config.toml
activation = "tanh_gelu"
positions = "rope"
attn_scale = 0.177
extras = ["local attention windows", "value residuals", "skips across layers"]
init_std_o = 0.0
init_std_down = 0.0
warmup_steps = 33
doc_mask = true
steps = 4241
Each number is 500 + 25 x the weight over its row's rms, rounded and kept within 0 to 999. Layers, rows and columns count from 0. Numbers have three digits each. The size before them is the row's rms in percent of the matrix's.

# layer 5 attention output (transposed), 128x128, rms 0.199, rows 127, columns 0-127
089:502470470507506522498459522494499495546512499510465515496525459504463497533497494519558448487451524534481480509503498493516547485491519511478510492463483539493508509491487469476479522499466539502482539467552538502476489515454501577484515502499490497494521487474480492494526494496507509499526506462501503498496467540517505487532514510434551505481501472465470500504500529540544516465498
# layer 5 MLP up, 512x128, rms 0.207, rows 0-53, columns 0-127
093:505447526533529493540491533461507452471523482498498444492453518530505522521522474520502511504483503491445526509526531492514481507486510525468532487477508544520497540548549497534539456486499476524494506464486490501543529501512485494490471525492492528512497493501491494458487478492492528480516537533534454472495504520486515503543452512498496495541509464501531461505466475465515480499498
102:469479546527499499470490523522490510574550472477499516452514481482479542459530519498482513507494514536496551541480466535512491455529482448490485509504520511522471496486501515494515485502505486509473538476450492495507490516542540479552485497541531486494507518528498510504502516511512497551510483524527511511472492500514485523529511456484491460517522464517511502513486511527534499483559
097:503506496493484488483466508476518503533491510499480524446496453502512502468494489517491491472505520506493511519478506526503507487516502515515481498490482495447520560528494472555502523491500513509438495516485489516497472531482502519481484463525537507533531512485454509484484521510557486524530567510483490552474518484475470535485492474509506537551470528475553551466523528472513475477510
094:464517472502518474477561464506477521470491479481514481478498517459504479510528478539495502529480465484505538517507486502497527551508493474480539515523460516465499499476464511481480520481491509494461484504484506517503488483514488538523491502470541526518500478508528506513519502522515515505514548486471451518486504469419454517497454478468461485537516549491520497527504489546526530508468
091:479501462478530525562527458517507509499514511506526492495520490519474475508453545492478504532437468471535527497514507522495491527484503526535504517489465471514512522471558510497508529507514509508465526482491512471475516518515534525514488550525473507467521522475465512497495483510496483522506468564524500521505502491521490507519537494497518488537513499483528511569514563499477484544499
100:483481513505502488513489522507492543510538531465503502478467484503537524438516511510435553498500520503494496504494535498517479500509499523557499472501517484516505471487485495484515525490457450520492518482521511530535491504479549450510516499529490488485493466499460499498577511474491497455517543469490503516522482509501531497496508477505500441545506476514492456499530479469491499494558
101:521539494506527505497519474521474503522503440478459529518500500496527516481521524482521526462505521509479525546434508519501515499481464546454563503504462479512496532468494467483533445519490498531504554499487484531525521499514547491472524542481482491509525542497554478486504487484527486482483477518494469460506477530511516503463508487457489509531503496506493497479528516505492484518523
103:462530513521503489518495478505474456500495520499480457473452527500482488471547498517522539496499531526448508526471501472508502475497480515505477472506537457551534509523476481448513544476492514508512494512471474504465508492502469531437513467507470533480468488524539499492479540519490466517500509502490503477494504516523470524518510455487537542503509485504501525473482473479523429513504
103:454532485498537479495499538486521504458497489500518493488495500492486528534482524500487530506496560483514464512539516492520539475511488486477520498473458532534517537474523452519522481500485477525461517512534505554490495503469472526496506516507532542508539517458507567516495530499531492513507493499471490482527454537485506469451509508467474470448475483519514500498508524514520533462494
099:498460525502471516496499449505478462517460519432463442515522503493469437499504471504506505469548521472498502535496481513484538511551533488452470496533489517502520499508529485471483486463484508493484521475512531535483518480518507494513520502520496514499487501540487508481525481496496505484575506535483489556501516504520490498486492469494547500528465509514532474512507490495457511466523
092:494485538530501488521512496481506493514495530542526491545496471522511474502528517561486570487480539510551502498505516528496457524479549538460508502501526524496512508537493524519480544466476517511555480517557553509490500490510492497503502505509501515532520477500518530538516497487491534520466485456518456504520531531492500462479486508446523480497495481450514515504490484492513502528494
098:466493516502499503530553484520508454524533531492491494535496495515549524468503517514495516467474485462497516505498472488518517496492529515486497485510505501478502482462497446497495567493520539465483466498498541513492526467481463544516483501496498521516464517537492517531516486505538505491487493522511508504500493500500491530446473508524499463499451523516519547527447495569455518508553
101:518536531493486492443500520496529461471522514505548536461475459505441483513498503510493492486492499467485475501509506455476543520536503510529459468476484473506486479513497458536476490474531495466519455500500545528506531470507490522464497458472533519501491506471513512495463471503537511511512481532482492543477506509477504516515475486514439468485482465519504522478487484453528529483500
110:521519451489467482539553492521480522505521520481516478543530505513485467526506502493472503455510522558532537531459476495494498511497504495463501451522484482487459488498496476488473521526507486495523509498504514456497493526485521485455514503502477544473505500481498537532506494526459457509525531514549466534473514497506528497466480475532482458542513467519536466516495547512513479522496
102:532483545531496457528522516514519479506485491503528473488505461530513481512491538503476507508495465509492481497458503538534485447536540480473537509513545514482496496509535479489494512516511515518484479425472530472487492511480531495493476541524477478527508477500494496524509531498501517529495469434462470482469496465470453480493494457498485540492490496443481517503512513513493492445510
099:523434509474522483510524518451487491505518506467486521521480481516485546523470514498488543446521498524547513536516461516484521467532491482472521529464489427513488506503523545464502521489517462515495498505526507492503512506506546475480517515469514474484504506510497480495465505476507460538550512488517479493502492561521499523464529462482479481470522544475489502501474500499485521526475
093:542482536505502471465460464455479496516502519459506466512504483534525518508495515483481490471488519534552471495500501524485516481515461508503540474481488501489496519484525511532469525525552488523465497511454503504524501514539495488451506541517494502504548499486464458481516511513521474504506535493514502473516479470503485469508531496466485526465479481560553480479547527503495519526552
097:497526512473498516521506479486543497477465492515481487513495538466490483496447508495476467520451501497503507469494511470494484540475511530482517519495500522488535464449569509504500501489508469476487463486502528523552529475519513462459462514508508513512463461507475510533523480517529497470490425515479498512478504477522499516546483538487510466524475454474500454494501486497514530465483
095:508527496489452525463547501481476504483520509529463527498499486470505519511460506530492525445484481471488484500501519520483514494474507454497492465488491522511495470487472542518482493473484477496519497508488513563461558459501526489458517523521518471504522529522503516489508520445502537504521464539475492446463489528518455526510525507507511495502518474464460495522493519505546540478475
096:520525528470484483525496493511505467520495504483493524547561516498521521528466496569457498459466498486459522489523457465483531508522486493513432532504512474465523543511466494494491463533503470500487483498525485507505505539502522488497509493482501515502483528471522472483457510483510488532467491523490492556513498499513473540506494469495504514525465482534504479505497451459493446501480
098:525512528466523474526543524523484502491478511546501508501515525520452490498516535494523527506499469500500494504515504521541515506478458446500578512470539503477493488540476455477534470538451494537549505485506480486507495451475493493533515483477510520513494494492489495502521474506469511536474442489524510540466486493534473477511477499538525504478510499513475441482512503471499501505519
105:496467513581575534524509497528536555511510536497505484497492501477468518519441526539485559496481517505518511515518539489550500504516489497529500485508487533493513473513482503491503517494517530513452533472507491471490534474503494482447507527485478506472542507539507526480473508515427536501477500512483512530530493489538485503491519467481521468484484490492500497489488510501493507519500
096:484502548505513451473501489533496501525475505470491521471514555520497526440477497510487477467479515476509507526562497524503453496493533510538573535500441505487509461499479458534495489494490505510522513502489506493492541514473474548527516510483526503471517496540477520507499477502527439504517503486499504499530503502529534488504493464489496490503492469479464495478527500526492435500476
099:538468526527507481487458471535508490485530504528481500497481448527498500497521518508525521530443504499543511529470477489508502517485479480479521517492521520511521506466453537483552484477493513508534525500503495473523522505539525503473467496503513535496487493529523483478522498499544492516506500519535517491449477534457508535567487521437518472480476506522469495442461512488498525498484
108:477515473485483525474482508454528523509520478468503469530546481515538465495496528501468481461468540535490524504515507478501526549530507443500486487448529482504506497508430502517523503503522481508520477564509469485481554489514501492503495473491472490500518478452491546480492510489505491488494504519503511446506507511543516523469467530494509478470531518550496475514539520524483498494491
098:531470452503462491456532504505524500482494527516469534517512510482517472499494472491521500449488565500489512524474486505516482490515486480522461484491466525492506483550498503526510498483484483511447501476530549513505483496524551442502479522484477534468469486476497514511489515542478478490548511516521479497496520520484521545501531532445499493503472485537514550532517482468521495480538
099:531523524499421498504525524470483498461535529517504514472465490495518482489457470505474484468483521499498496489471469535509466501483487501498490507471521506491506555548510496461491552498524482530547515483520464490474494429469506500474512496461503498501514463524476522471481545549505498520492487498495480518485525531543526471503494465501503526538468479496545507489510495477526505537490
103:523514459522463476429507517512512488507519531490497523476484495521467465538481529519510535503485505512523512518438527512472465491499477475521510513494514479484488505467457565469538572500468451475503501459497546500462512497481487491533501492526508511517512457499482531522515499513490499492468525489472471495497515470509518468517520517488509509526468553480493484475519449492493495493482
101:493541512453495460518514516484488496496518489492493509509484527490510512486470522502564500441493464514531508546484456484524478483485543505509465497437499472454489473480466488542470512497517494456478506500525542523517478534495503521504525477529493495463506514507472483513486484543520486517491484497518506493504482493484495518509537514437465518528511533487516486460497472484533490580495
098:437501510510475474466466538472482497511491501492509474476553499481473523492463502473480474548474505471509518495532489472494499486494476481555446532506488471515541518486497484498484516497510537510513493486514536524524561459482468500482505497547496508496523482519494461490514505491519474477483514466544540464508525459513516547528496492504470458455531503497509504489546472504473489476520
103:532489535467536503499516460493504509512498493459476474505496509496442527467511507489527526547481494498508508516494507546497501530508475503534492544512468501550497475556477527471554481525506538501506469447497531521494500496543525480493505516449475446519507451501500499523463515504487503513485494499517493531535503516540516563495509497482501488493490511534517513443507515511554511500493
101:481517491515477495486500511507447498489476531473494520523499494497527471443471513494491545497454502503496489506497537505536509508497479524527508535430462467507534505462519478490461495526457487505522465514524501532470530499506529506496497498481538475497488472540489529513500538504484535526518527496546500457478489478541513463502535445488532488521494494503482507527511461493476519482571
104:472544499521543507489498489466451500488488504518483430507476499526489442485497498486506507531498497477510524546526494528516522453513510534535519498446539508486502492513527510496503527468528455535505567518495496461515515517491504519495516513513480528512520475484525521513491503475497504510493527510485532485490512500512458509500499497523516560508465553504521533496517523518513450562543
094:523524534518498478486514523525517522507510497468522539477495502502511451516495527523490528467496521495476527512460496472542522521518537495490512480436477491500507544488503465526519494500534533531504509539520503468500505485501529499519504493520489482480507485425502450493460461505526543485559521488507469539518542519503557525463514513486529462528531516531512494509471492482513484513481
102:438511467473500477528510486507516512504486470512520473489486494473451503505478535525514520514501520522539503519536467505493478496465557508482501550500516459511534477491518504514458489508438481518492474511535493526460485533494457465507522526507458522507487568517566508505492486498500485535487505477509491488493475453529514481465488478512468530494535494466485478487531506520500530478481
096:488491500502482460471479439480540486499500505521503478504513459476505483552554538510521513513494518495492510502486512525505501470480486472504467486548484479506516495518530486554508490464504501485528522503510508542479512522450507534533514521445571497541483509466526518510477540474449508497491484476479478524509493523514500548500481473473514550514459542474477484474499498489495485506467
096:533497484487472462503518495499487487480499512488469482432476516520501483527514494527459497518492557477570497500483471488552487511503510491482545499492462480490485514475499520504464485528449475509498545497519490499495528494503499505440505481536457478470506448517496499498512479456530514485482508471479527520527487491466448514506469453466531493524506473477504506501549472514489519469493
097:512534480496476538536571522519475510499522463505472549526466570514527480506481524496495552532492526500474471513440521493473519458533472485492476541466434490478474527488472511495546481505476520494494483518508533542488523542499513480491515495517464488486498446496491481505518492480521490477468506500479481513488481492491481491469510503477506479506523483488533495470476518468514500489506
103:525545499468522531503486520454497465530495515513515471484473484539477503496490486482441492484472484514526496495481488507518503479519528503478469507534502488562543543471539492512488510496511522514497510496524488509483525529538532511525527497454514562508506518487459519535535465514526504477508543519512513484486526515500540497534471526508485476513524519476520510515462456524510470439541
115:506512446516463544505556517455494530500498462469481466509498493509497488525520496476463536521523498530484524539469524493515498519481518504508502455515456482489525487453494539522454521533550473508485498507471514516491500475553488498498490482480450524521474465498490498534516515503516478498488505545508472500526512467461504487474498509507481472481498513523533540479430527518514456499496
089:509512501536489474463495438492540513500467494495547542437463505474486511536499511482476528530516472451468520473503483494488488502505491509498477515538517533505518501535490478506545489450515523504497493514507477516505490477504529538443498477492470514562502461529528478500503513541488520546494487493527441480490465532518495541511486500482496477507503528515482488532512458481490473496520
107:524512492486489527483521450486491489488550507488474502494478491479487436502517500534527494531513488482477509505437484514499502517462516498550485472475493461507516482523453466497522543470526546444490521487508546517494488459522470511500489522500524481492521482515496514520502505491515503519462522447545462480538497484513457490547522476503516478505502531473497458488478515539520523531531
098:497498492522492529528529493457505557484471520513490513502487462549500512486534496483503505531474499472498513521518471508466536452484537501505469507520498511516502509496494508498481508476525467468471522509489544513536552475475533437435481531517479507524522526532480538462522503542492459494503479506504531541525487548506521469505499532526521483531497498475477538484485476486498456488519
106:512514477481507475460502502494482494510518523524490532464471475461459487518495526511489468497463514509523549492504512467505468510470524515483524499517481492452480517508485479529530466520474514489470488513559511473489505485486495491482543536522500462580481500474493516430522501503508490505561464527514479544487488529490484556516521491502526488468485501465537483469486484494524496532490
100:507502461463493516502500498513548494529505471501458515520494494500469470501500513483521500502461533496516502510488484474525504466442514492545511480462493503493499468536538473548457495488573503543485528482495520530484468452507482485510500483526500505479484504521513496530540489510512487502543492486468506492528450470524498468527541475525532529477561499519531471512500534488528506481459
111:516480499511521496465494521564516500483531550455528473533505494483444511496542487562518541520461459520481505486506476492482511474487481488498471493472500471485480492500521461539511497483489519482521543539482483502509542510523532491509539541488478553461541513492510508505509548486486508517505488476480501508486512528501517467514480483452513525515504476542483537524486514493466498465466
098:499492484501504479466525501514540534487520523509526503516483528510510581517552521504487517505540524428426500492483526475509506464509504472513445490505535462497511474534494465483501533478544524508515489470523567522507507520506490493481499497517478536489537484465502517505497488471512482553537492538481512517490479506491501501510491499479461519514497485509503475530507477502477532493459
098:492475530461536534501507494531475476534470507491504561541498502522500480538475503485520469484486506462535487446466510477496499539484521482549499518509496514468527455495475484493467494527467495495525496499500526504492498530494472485502465456476449441498513454539471515516497541457504513519482508441525512529505471539523520488494506507506514528510476521485528518515510534491546494504509
107:499547531517523501517501529499537486478506531494487479459509481469497490511512528464530512477467513448490522491504485544487520516505480538528493513534484521516515547556462500544547490480509494478502491477479469513520461501461540512532568442476483520473495522487483475525529490461498510522520491507492486517492494509498461505488492483463449511501541569489522514489512500487514493498494
092:521510518504493508521504514498472463485479532513474531467496486451527476514463473504488559526499536485491523519489508551516481446519535471472491493484470506483531487492490483484498521530484449535508507479487551498527462492529529527509471521507440450520459505489468517505514560496532512496467497493505524441499546503468510485500501509488490508533532506485511474536484472515496534492496
096:510492487521528487517449522504486467508511511512550497465492514508528549500492524538506501499474510504533474494524476556478489513516500505523529489497457465492505535479482456479483539479457439499490452542528479517507528474513509480483474526561519477511487491521473482488480483494539493481485447522486502438497493483487500496481483493508502516513475473474509530533471508522468506551542
097:495524512505511488512471504484517468465475497504489542545486531479494521486560490533522498483462500516514483524500466498492529480565512515467538463510523481482509517546521502525439472487533454509499545487470519482508492509464512525499505492490487499466483457498516507465513495475492519474497544542554487507489470536531489508504438496495519521517507530526482495507469549489506543517515
111:519506528515490462536531498536498495501507478517535466523541525491506480498517530468559509485540486528526540486495463483502495492472509489493539524496443452491529476480489486488459507547480528529479498491518519511487499561513517484492529492493526495500537513474475535495494529515479468478524475496540508514499518484538532544484471520529486489549537527494469502464468529533483514469510
101:519475522484515475482538505509468507527492468482495530502519473522507524535495474514497521523500479479469517491465496510502507495533558546486526507536485504499527498508451506544497522486496444472543495474479502498483500454544506478513506485493522528501523511499557540434526529488476466537499491509552482512499473489564492455533497519518515504491471529550510508476539505502485518499502
# layer 5 MLP down (transposed), 512x128, rms 0.228, rows 0-53, columns 0-127
088:492480464467522502461517469534504509535517514538494527488525503471475484512523535509514519479562502491552486468503468491486475474508495518473485512498508495495526456507572540469458489465519476487468540495500519536465511502463521483478472503519517521463503525514502518524519483525517477534486486471535512496536508513494510487484450493496527498485513536491510487505456446544508531514458
115:519487471496486493464487431492533462502512508473457482511479534474529517529541543507469509511487503534482462504505525479480532514506447507508493489468496494513528492471518500499479468533481494476465485516563486478513511517488490445479507505494512487523527536500510496526508487487489451467505467502479496500506533548463507546476496496507463478486478456517519514476467464519477475503436
086:505494489474432497461508512515484454482489458465477489491474486521486512482520476504471500497464474443502488484491477505479505486489450483480478529527541534507503494501523493507527573479521523494506484519547491503470451486510558481515468476473517518513518523529499524513509465513456481509491497469532468481552483516495488465502493502498516519514447469518507486513490491544546479534509
103:467509498468454536507495540538511507484504490506494478477504538487499528499494492511501521534522466498477526515442512490434456488504456501515495513471555500494440490448548518471552486495500480502500504521540471483474537507535487521470508485484561502507503478495482527489490532477502538439494497502478520531483520500475529524478486481504524505517537515521490499480508529483536495488482
085:519553491534513479493480515510509532541483494510522488541470456500503505485454497513549495496455509495482546513521531516524465487542469514522466439527538503509514489496507560494469478500493498543492542510544528514475466443493543495472504456504505529511515501516517485505483528531464477491518490488545498536487483517530545484485512476501509468495479527543517512499519497491512498507498
096:481512481499467546487502525454532464545509478468468528516525496469501477476503548489512454494484517454504494501506464475495474512515495473473529499458460497480517540467516572482515461450507491454457503483495514475490444504518489553525496484516506526503476504509481491472471493530530519502479505483478497491492514514508458523496452512532506471484467467514517496515485527516511486531491
104:499494513466467472511477491471519507498524495501503503512483478489525530504507524494431470480483479502493495480481521511516488495530478504505505468485525498452497489543539466495435453475510502470499490499498509493500492530464504495478575511537517532500500488441505470521454477522489516466484464465496492504483500430506517503508514471498500508531548445484507503543503519552491510529471
102:475514511478464509551491477522506516485469490490506499485491497527483496493478491574460538534492538511520510484477461515492520490453525498531471485489516503527559490481505461481437478456514491508499464494465475467494493507458529454499509477525459539457492546485502514495505510521497514492484437471493476520511494483460499520506508474500491513474514483491524495469491526437510507489506
102:472506491534482533502559508494540502474501475496512474515458499502516509507562475557553517472522464499527494537498505517524489529483485475475511510463502477499487513478497521466481459503483464538500466480508520485482488486475487491525523564494493493573487475520510496499524475505494535543504458545500524516545498476492517476522488543491504520515487521467476501524496505544499491489460
097:501478509485555482511473527479522487511488523480480516522541526492497472499484531483466465522474514496543515465517493499529494477477505461493492463563503516487501453482471479539493482497482536545521467489509494497473489493518496526501493546515533476492499487507530522516478462468462472508486541488524513476540514523473444488519499514531501491483475468496464509526481492429480520515445
097:488516477518492524444466540473513516494490493532473539521483520496499496500489499477506487494511489516439502426493503496487507521539512472498465465535467465506496501560505511495478495513551513534504501493481535517492606482480485504489496510529499486504502485520501469477489501458516503499507505534483459507511521516468503470465503529488521500465473483508510526557534512503505497545492
098:529511470471523491517492457531488507498520506464495474476519523469533478532487484490470522500517495520483465515507456513529539487441546513473510507492510531484493468534476537496501500498548538489505519535522502506502557480538557523528507477485521503513517522507500458486554539489493476484500497482502506551475501548544483509485513520495472465495494503501496528517557478448483511491485
098:495523500460499459464529488464477506474483494494501498515511470464510518506484501510495498514468488518486507459465448463507548536519470470507483502515481516508483535486528512491500436534477491521513535512494482503513546534477509569477508495511528512462494495456496476508541553514483520448501490464525459474527463509515439484507497507489501500485491514515514511480493470490560511484524
101:450513500495505499533517500538469458506502472487525512494480515507547530515483508542501485492437533514438500532511449529506530452494468529520488439500469490547536510511516532489502522488483488528482537447488505506500484484503485505498511521448488472472501495510521526486465465534502533477522486513461497514524495493495482535501520500503480479507514457513496492482525468451525539509495
111:469485537504524489522491577513452504535513472511500490516500477495516557517521562515522471547473500549504452469514458515494522490518536524526504481513509478515478517518480494504521472524488500489500467464462506465500504540500536563466474505527528502465487539520500503505515480526510500473510473508505506484508495512505520494509515507521502490478462477517468496521559528506523486481550
108:538487522502520486474463502481531511474545466492490451441509503493468482483501482527545460511497522463440473490510503532514513538484475489504473531499512496522493512502459557499469489478505514471506488493516471468515593475498492485485477456505506526518462473479500542482505511508525518488513466496485515501468512492492524559522481498503492535495485520524489510483483487515498457542498
095:492501509531551534526494492492471494518465526538499496514516492526493476532483488524472567468504468519481483497482513513467478518522524525500497494506488505523535494513559484452528514495560515510490472531501488527546455471465509516481529476514560503502476534510506545480516533489507522514499506528466500478485467531519490470527468503500486511454497464519451517532518486513464519476512
101:493549520492481475485519481477518485489459504523468521509472537460494516489513462521475501507490517527497475438496493499526501495562491517552495535524482466490539510495539483510511527514480509471496489558497481465465529516532494468536454496523528505499473528489521524471534487534447518511471477514501477491511507497519491514546515492547520440521517472497475507520464475477509495499477
102:492478496528551478534466487565478516513504494485488544481455528494481473502498517514510482479496562510495512500529485504488526495528477487502512487489495508502496504451506461521487475502487477477514495454435534481497503481483483537464473494502448497525464459501536509512461504498533526498514506504560520513491485493503479443495481495531534476452477502526514538492467516541458515491508
103:488515503464487515531531502454539524504486524515451532521528537510535499513499513510550491496494491517474475483547517485493533473482504470496478499478479484513475522460498496488490503449527527478510532499497527501511466533497506556495543517503475473467464528524524483418535549511502511497486480530463513508539486511489488531484536467496494471476455479513483522502516482508498466460503
089:546459457484520439499497462469488507493476475484547512521480482506526539485492510526477499555466479485502469494517470496505489530519460485487490464526467514520531495511516499520480478483474508514493492537508499472512519521492503456476504512482517529483527506513461509523457540535464502474480502497500526556524483540489501505502525513483515511523474494537523572485473529450524498466476
101:510510536485516538504506466488485467509461516525535496481519501508423487515514529497468514505499478457499539446530477475504527511501514534508473520505512447494464490479496471505498511490506489497485509498510462447494502494498546500479502517516490470494524500525481499534468502511525585524488492519491463480495549503502445506486494538483464500529510504499483458512510539512487451530541
093:522491470503537513501507518515472476498543503505524485518524470511510480463489521518489511540489543527463559512481487496500475519539469523524476532486557457508464546520484556478504505501496508487522475481489538509516500483519526484484494479504537511568457496489528526480530518501518491505461475516518463459506487490476450463478537531500525493516514481456475515521510489477474527521501
107:522495537510447500487480490542527513497553494504490483505514528473527503454516477474479559504490503483498500504525496506531506492523462491507465523479483527510506457517496548556509574501500445471480554488484504463497454480482507526537507458486510510518499437490480512506492504501500512496476502490479536549512488523506523452516509496546501512500532500519512473486528513513472500527483
104:524459491466489458460434516437509522509518455470527476489488475534575498465499482529517504526480495511511484493495488510490506511514541497474524495528493495507450515502478462518532490516474450511482526479483507475473473447481503463510509491488511511491480480512484498447488482529482499463489508512508517481513549503511511515529488519492515473500515520538460497475548449492509492474481
099:514505511453508507504514509500511497474495455513495477509536510483502543532527473496491519537476566511475487508537497499487531532504520521491517434554449467487517530492528538510509510523462512486532486480491493512524469535499464542530523531515474484507521540472500482499468477503516502511515466484506508462499524464515490564525497485519538468511513479513516527451470503491533471509529
103:528496517497536499483499460521492525510537501541453463469546523469463488500524504535483482512496491500492508493528514494527521484503501490533497545482465538482533489501462536543532498519466472513447483483507477497527500538504452494491512457527539497529454542469539480521519510516498484453488530498536466494491519466474478530543494492523483518528499527510491533506487531521500459501513
096:492465491488490507472479530556528484515515480489495490476475490466471499481471458521474502471510513513504517430464482479542450495494493507506520448541521506524510466502511564489519497475546517454537534481478512472536523467495473504495496502529538501485523486503519509462492488462497505502490471526508491482499535498551506489508508521514558482482510540516523493483523500461531505525539
104:483522534481501482505492469494493507505513477521517537477531502444493489505497537470504464476540475505511471526507456524499494506503497529510482489524496447530533519507493552488486549532510524486468531520570488486473452507489487479555490503497438497473458501502511514519538462525503485478468522501522467451490537483486515532526487523477523542483492518460498509476501494492513473524487
101:512493497503476493480465531493495501479515520452460500545464491486516488524457473477515471497496507511501492496519470536504515522520493521487456448534554525542507523477507495489498466529485487477476507535488473513533476479444490492505536526462494492524473541498526515500481501536497513439507496546505497521463467473480489526491491474481541496541517505470556479515497517546495550506493
115:485476487493482489472558483573507479511513513492491503524513489541451520492513490512494482532470516531456473509477492519526498490497496491530496496480470495476465510540530556492505469528476498484463515474472521521470516478510477511473510512513542495510458468505485460483510491508500535502504468484477509528467439527486467525474440488494495498514449553514501509456553500498489493509492
095:484516491521525490465448473547509502468516533494468560481479519520498465506492493508536494506509510517506507529497505436492508477497534531530513492480473507542480500494448450558472493479515440495506501518545529533560519537485525511512486486479556473507495492497478511504481517510509470506537506506519510486467511489460540541527483486498473499506483527520501497508496461508519536516502
098:508510518513484520536519465490484509540512504492514479513519508510529497553508479474530459452486512513487500495550537507561450485521514479506493486504552470455513526512523530486522485531484509524481559506486500514504430534511487495542556455501519562501468491509491506509483529484467468492467514488530491511470473527491451499485476505506501485497472499512491504488516478503496467472482
093:506474491511511493512465502468535493519474491523475486516535557485508533495464495468559508492510471484467536499522498503473461498495493505511503476518487539533503487443525559474486482477494560529537523485462520516504434504462512449499504515486480511475499520500515509490511478536499449502502460469442501524479482496536515543527520498496452473517514479484522507489485494491492495496498
104:494535494527517513521506498490498525506514491542473504486530508465480495487493480510561510489526493470504469518468511489506503548448460472487505485454504491472492469529532544477458518524515466540500540497502483512488481525534483466553512526508522484503454536490443490539517487543480492527520496531502491494489527504466504570534508489481466518482485523501518483498467535531506503536492
089:497443495480528506508506518498459503516483511467524485537510512512503529486487470506499484487497540507516544536538487502479494463522492515494530515483491504513490512470502544493516511467498513497460499462461469513537544462502510538432490513498510517448477510516485529512454499487516489485463459471496530491519522487515500482526488543510530498471517461470555477463471481516467508463446
104:505500498508539532522509464468463508464509504530465467479501505466528471515538529496504520512520506485490454513525528552499495520465458469502457507487484488500503517544515476527488515510493448524534492549507455503471466510483527436484516536512514542505483491443507491509504527485519478509448490475510528481456496518540531523459497505508504501478496500490515477530517500457503505544504
100:515538516509498520483468536499497546519492495488472519510496490454487541478540528497507493512555499477487498479438506523465492477496475488493505492460524523479458504463501474509455495448493506516506505511517496528496471497465525477491514502496567529497480510542567473473527489538482484506457491496489494542520524475515485523506523497485495538524541517490487477467533497474508484554533
105:462503480480464490533494504477521509461515477523472476456469527452488511501540484513482525505482509567464555486465482469463482465524483447492481534484502499449500504494534508469503503484449517516474492519527530492526491521489528481489499516512511472537467574526521504481494532525481476479490478493450546524489481517480533486485516507506503499496507507508484513508520488480517477538516
104:533493546491488536476482507476479557512487521525483474511521514512499543500544477528474512471473497476508479479478488509465472470467478498518552526535464521537533546465502521536472493473510524468517504533500514480497445498504465521489498523517514534507485495489502517479517478518453497533473511493459494506546470520511473499530535491485479523500488470491494503510444466490554506506539
089:485532521454508449526484536562440543492523506449503499488484507456508524498487560505526489492534476544516501483505534488481508482533488527485503509488524526510531513498482518451519507557498538545485490509519487474501498515490506445561504498532527501491521490508477479482521466472494492505469491470513482516491513493470513500493502519489513507483453554506508482470538487484479505491528
107:506548545472539482499523479534486494527519503509477481497515489502460496511486511513515491508494448549489514504485502505504501488493505536519497487541544446542504493496524483487521519536465495477501471494502486496512456504512514512501500474566474517521485500571503519520480525466510495527501453481516498493537470432509488541529532531476537472451490509512487467520471509502485502515549
099:505493539493504478498474469505505470506484487531517510472489534530477471491487499516485502462495489537562547504499520476478553522482470510514467520500481526501477472504529433466519488479513500503508510511464522495488520470489488482507493504484488537518488451504533491472418504499475498494502478475550476523545521545517497504512496500500510542550487511526512553471469458500491459485502
112:493473531479496534516504537485481488508498455470505517500498532542535497545488470487519474483489474497480510527518501496477501475483489521494477430512495483511511526468469625488502508463508497519497483480474515499511466522513475532499495493516487526504492490499521478536520495478518489484484501476520486535491506461507475536492521500518507505550492449533485522508474461540449509492519
096:494468480477499526478500495491507523504501514498518518505516494458536554479475508500497504483509493468490466522528502512428515514508462526513532501518481513508486480511540528511531471510486529490525532484494480443533487506475468484486458520509487501501497486556472513500556463487454495516504463494447516512470515527490556513504456506452453489484519496439528473509514519464520504505500
107:490524519545483518524504511494498526515496511529493546504518507518470505524566508514463504515474497511503501484507457495464532470545491533481550538505525494480489535477535464502500511522514499464473484527449486473508476512489509477505522511479501469520487556511507522483524479542506492489467498489472509499510545478546510466549513487510516483496560487498478463454476444462506490480514
100:504507482479480506478489482458477475466499465491442495499553511518523512486470487472523484470478502480512539532507501454519530506487459502494519508531520505490470481505490482481520532544501505496486516482526497481452504540494556511493477490508525494504508546496468498553480487470517461481552536557553530503524491496489499508510481520504475522500484503528499464556490522466492485554526
087:470549439474483485497473500557521531439525505515525546503502458482484488431499534468508495497512492546505505515487443518510500517472498469476504495469501534525480506532476501464486462467497474483498513484471487503484518509453485513527529541491519493509529509473507504493495512551512463498473516526493495525477500503479496509502492487514493519504469545505535539484500447516485517454505
102:484514511521499512502525485479444493543501490492509488494460500537474514512491492496531522447497477497513512479542502484462552476530465483529505519520431522499496482528502500510540524485534520475468507505485522476482498495485484465557521520482517481538514496537517531505511476487519553534489495454510529469521519515512512456533504528481526487475507547508469543499439516510490511473489
104:456493499507519499509524504535461459481518552495431487489501505485517495509526511502489524500485504526521491466457527507519531502473504507488495541485450496505543491465473476520493496493457469497508509465426480494491430525533485484489538499508480522466483514452497523538502504539529555529508500503473486521510470530508490464503470488471502507461514490492522524527498485463477509509506
087:511464513470508533492476508521483487513472476501524500483520493494511535535481528508476529556474519483500526496517513504475541483496524477492496469507485519503485490472480527496486466487528497438480544456582510535493486505518496528476509532517478521486444511475494506520506572497479475508502458512501464505515528501509535487530475546506493498579470496504503522489492513456524502491504
098:523481495512522504523494538478513495515497523511492513525537508474529490505486491522494529520459529501549501540477537502500496524479485468516491542514525520516551464466488578502522477510503528518448494530522463511512430501514497502479484526474471493478509543512485516500516481526468475525551473464496486525523509512505511506480562517471465518532479509478482494503462517477525461494481
123:488560499511533506481507500648490501505499518473480504523555504480480474531478529487513535542534503512475454538517496509472489498509502493513510516501468504492492482509532557499477510494493488464512523464447516480493525505521474492509517462492508465509494517493495524487514499484518520517520496508518518514507517485482514503463485515496489502472490484514481530511524491484549528479496
105:505443494515471516532503523445516506464466528522463501490455551494519461488468474460500491475455508498507473543491456513483507479461529506515460515494471496513494487509516485484509485513523478451497512511458527499528482496479543488424466477510510542524493489522510515479484469484490538488469486525486518517501510505524500453488539511504509538501502473524477522501463522520515515459515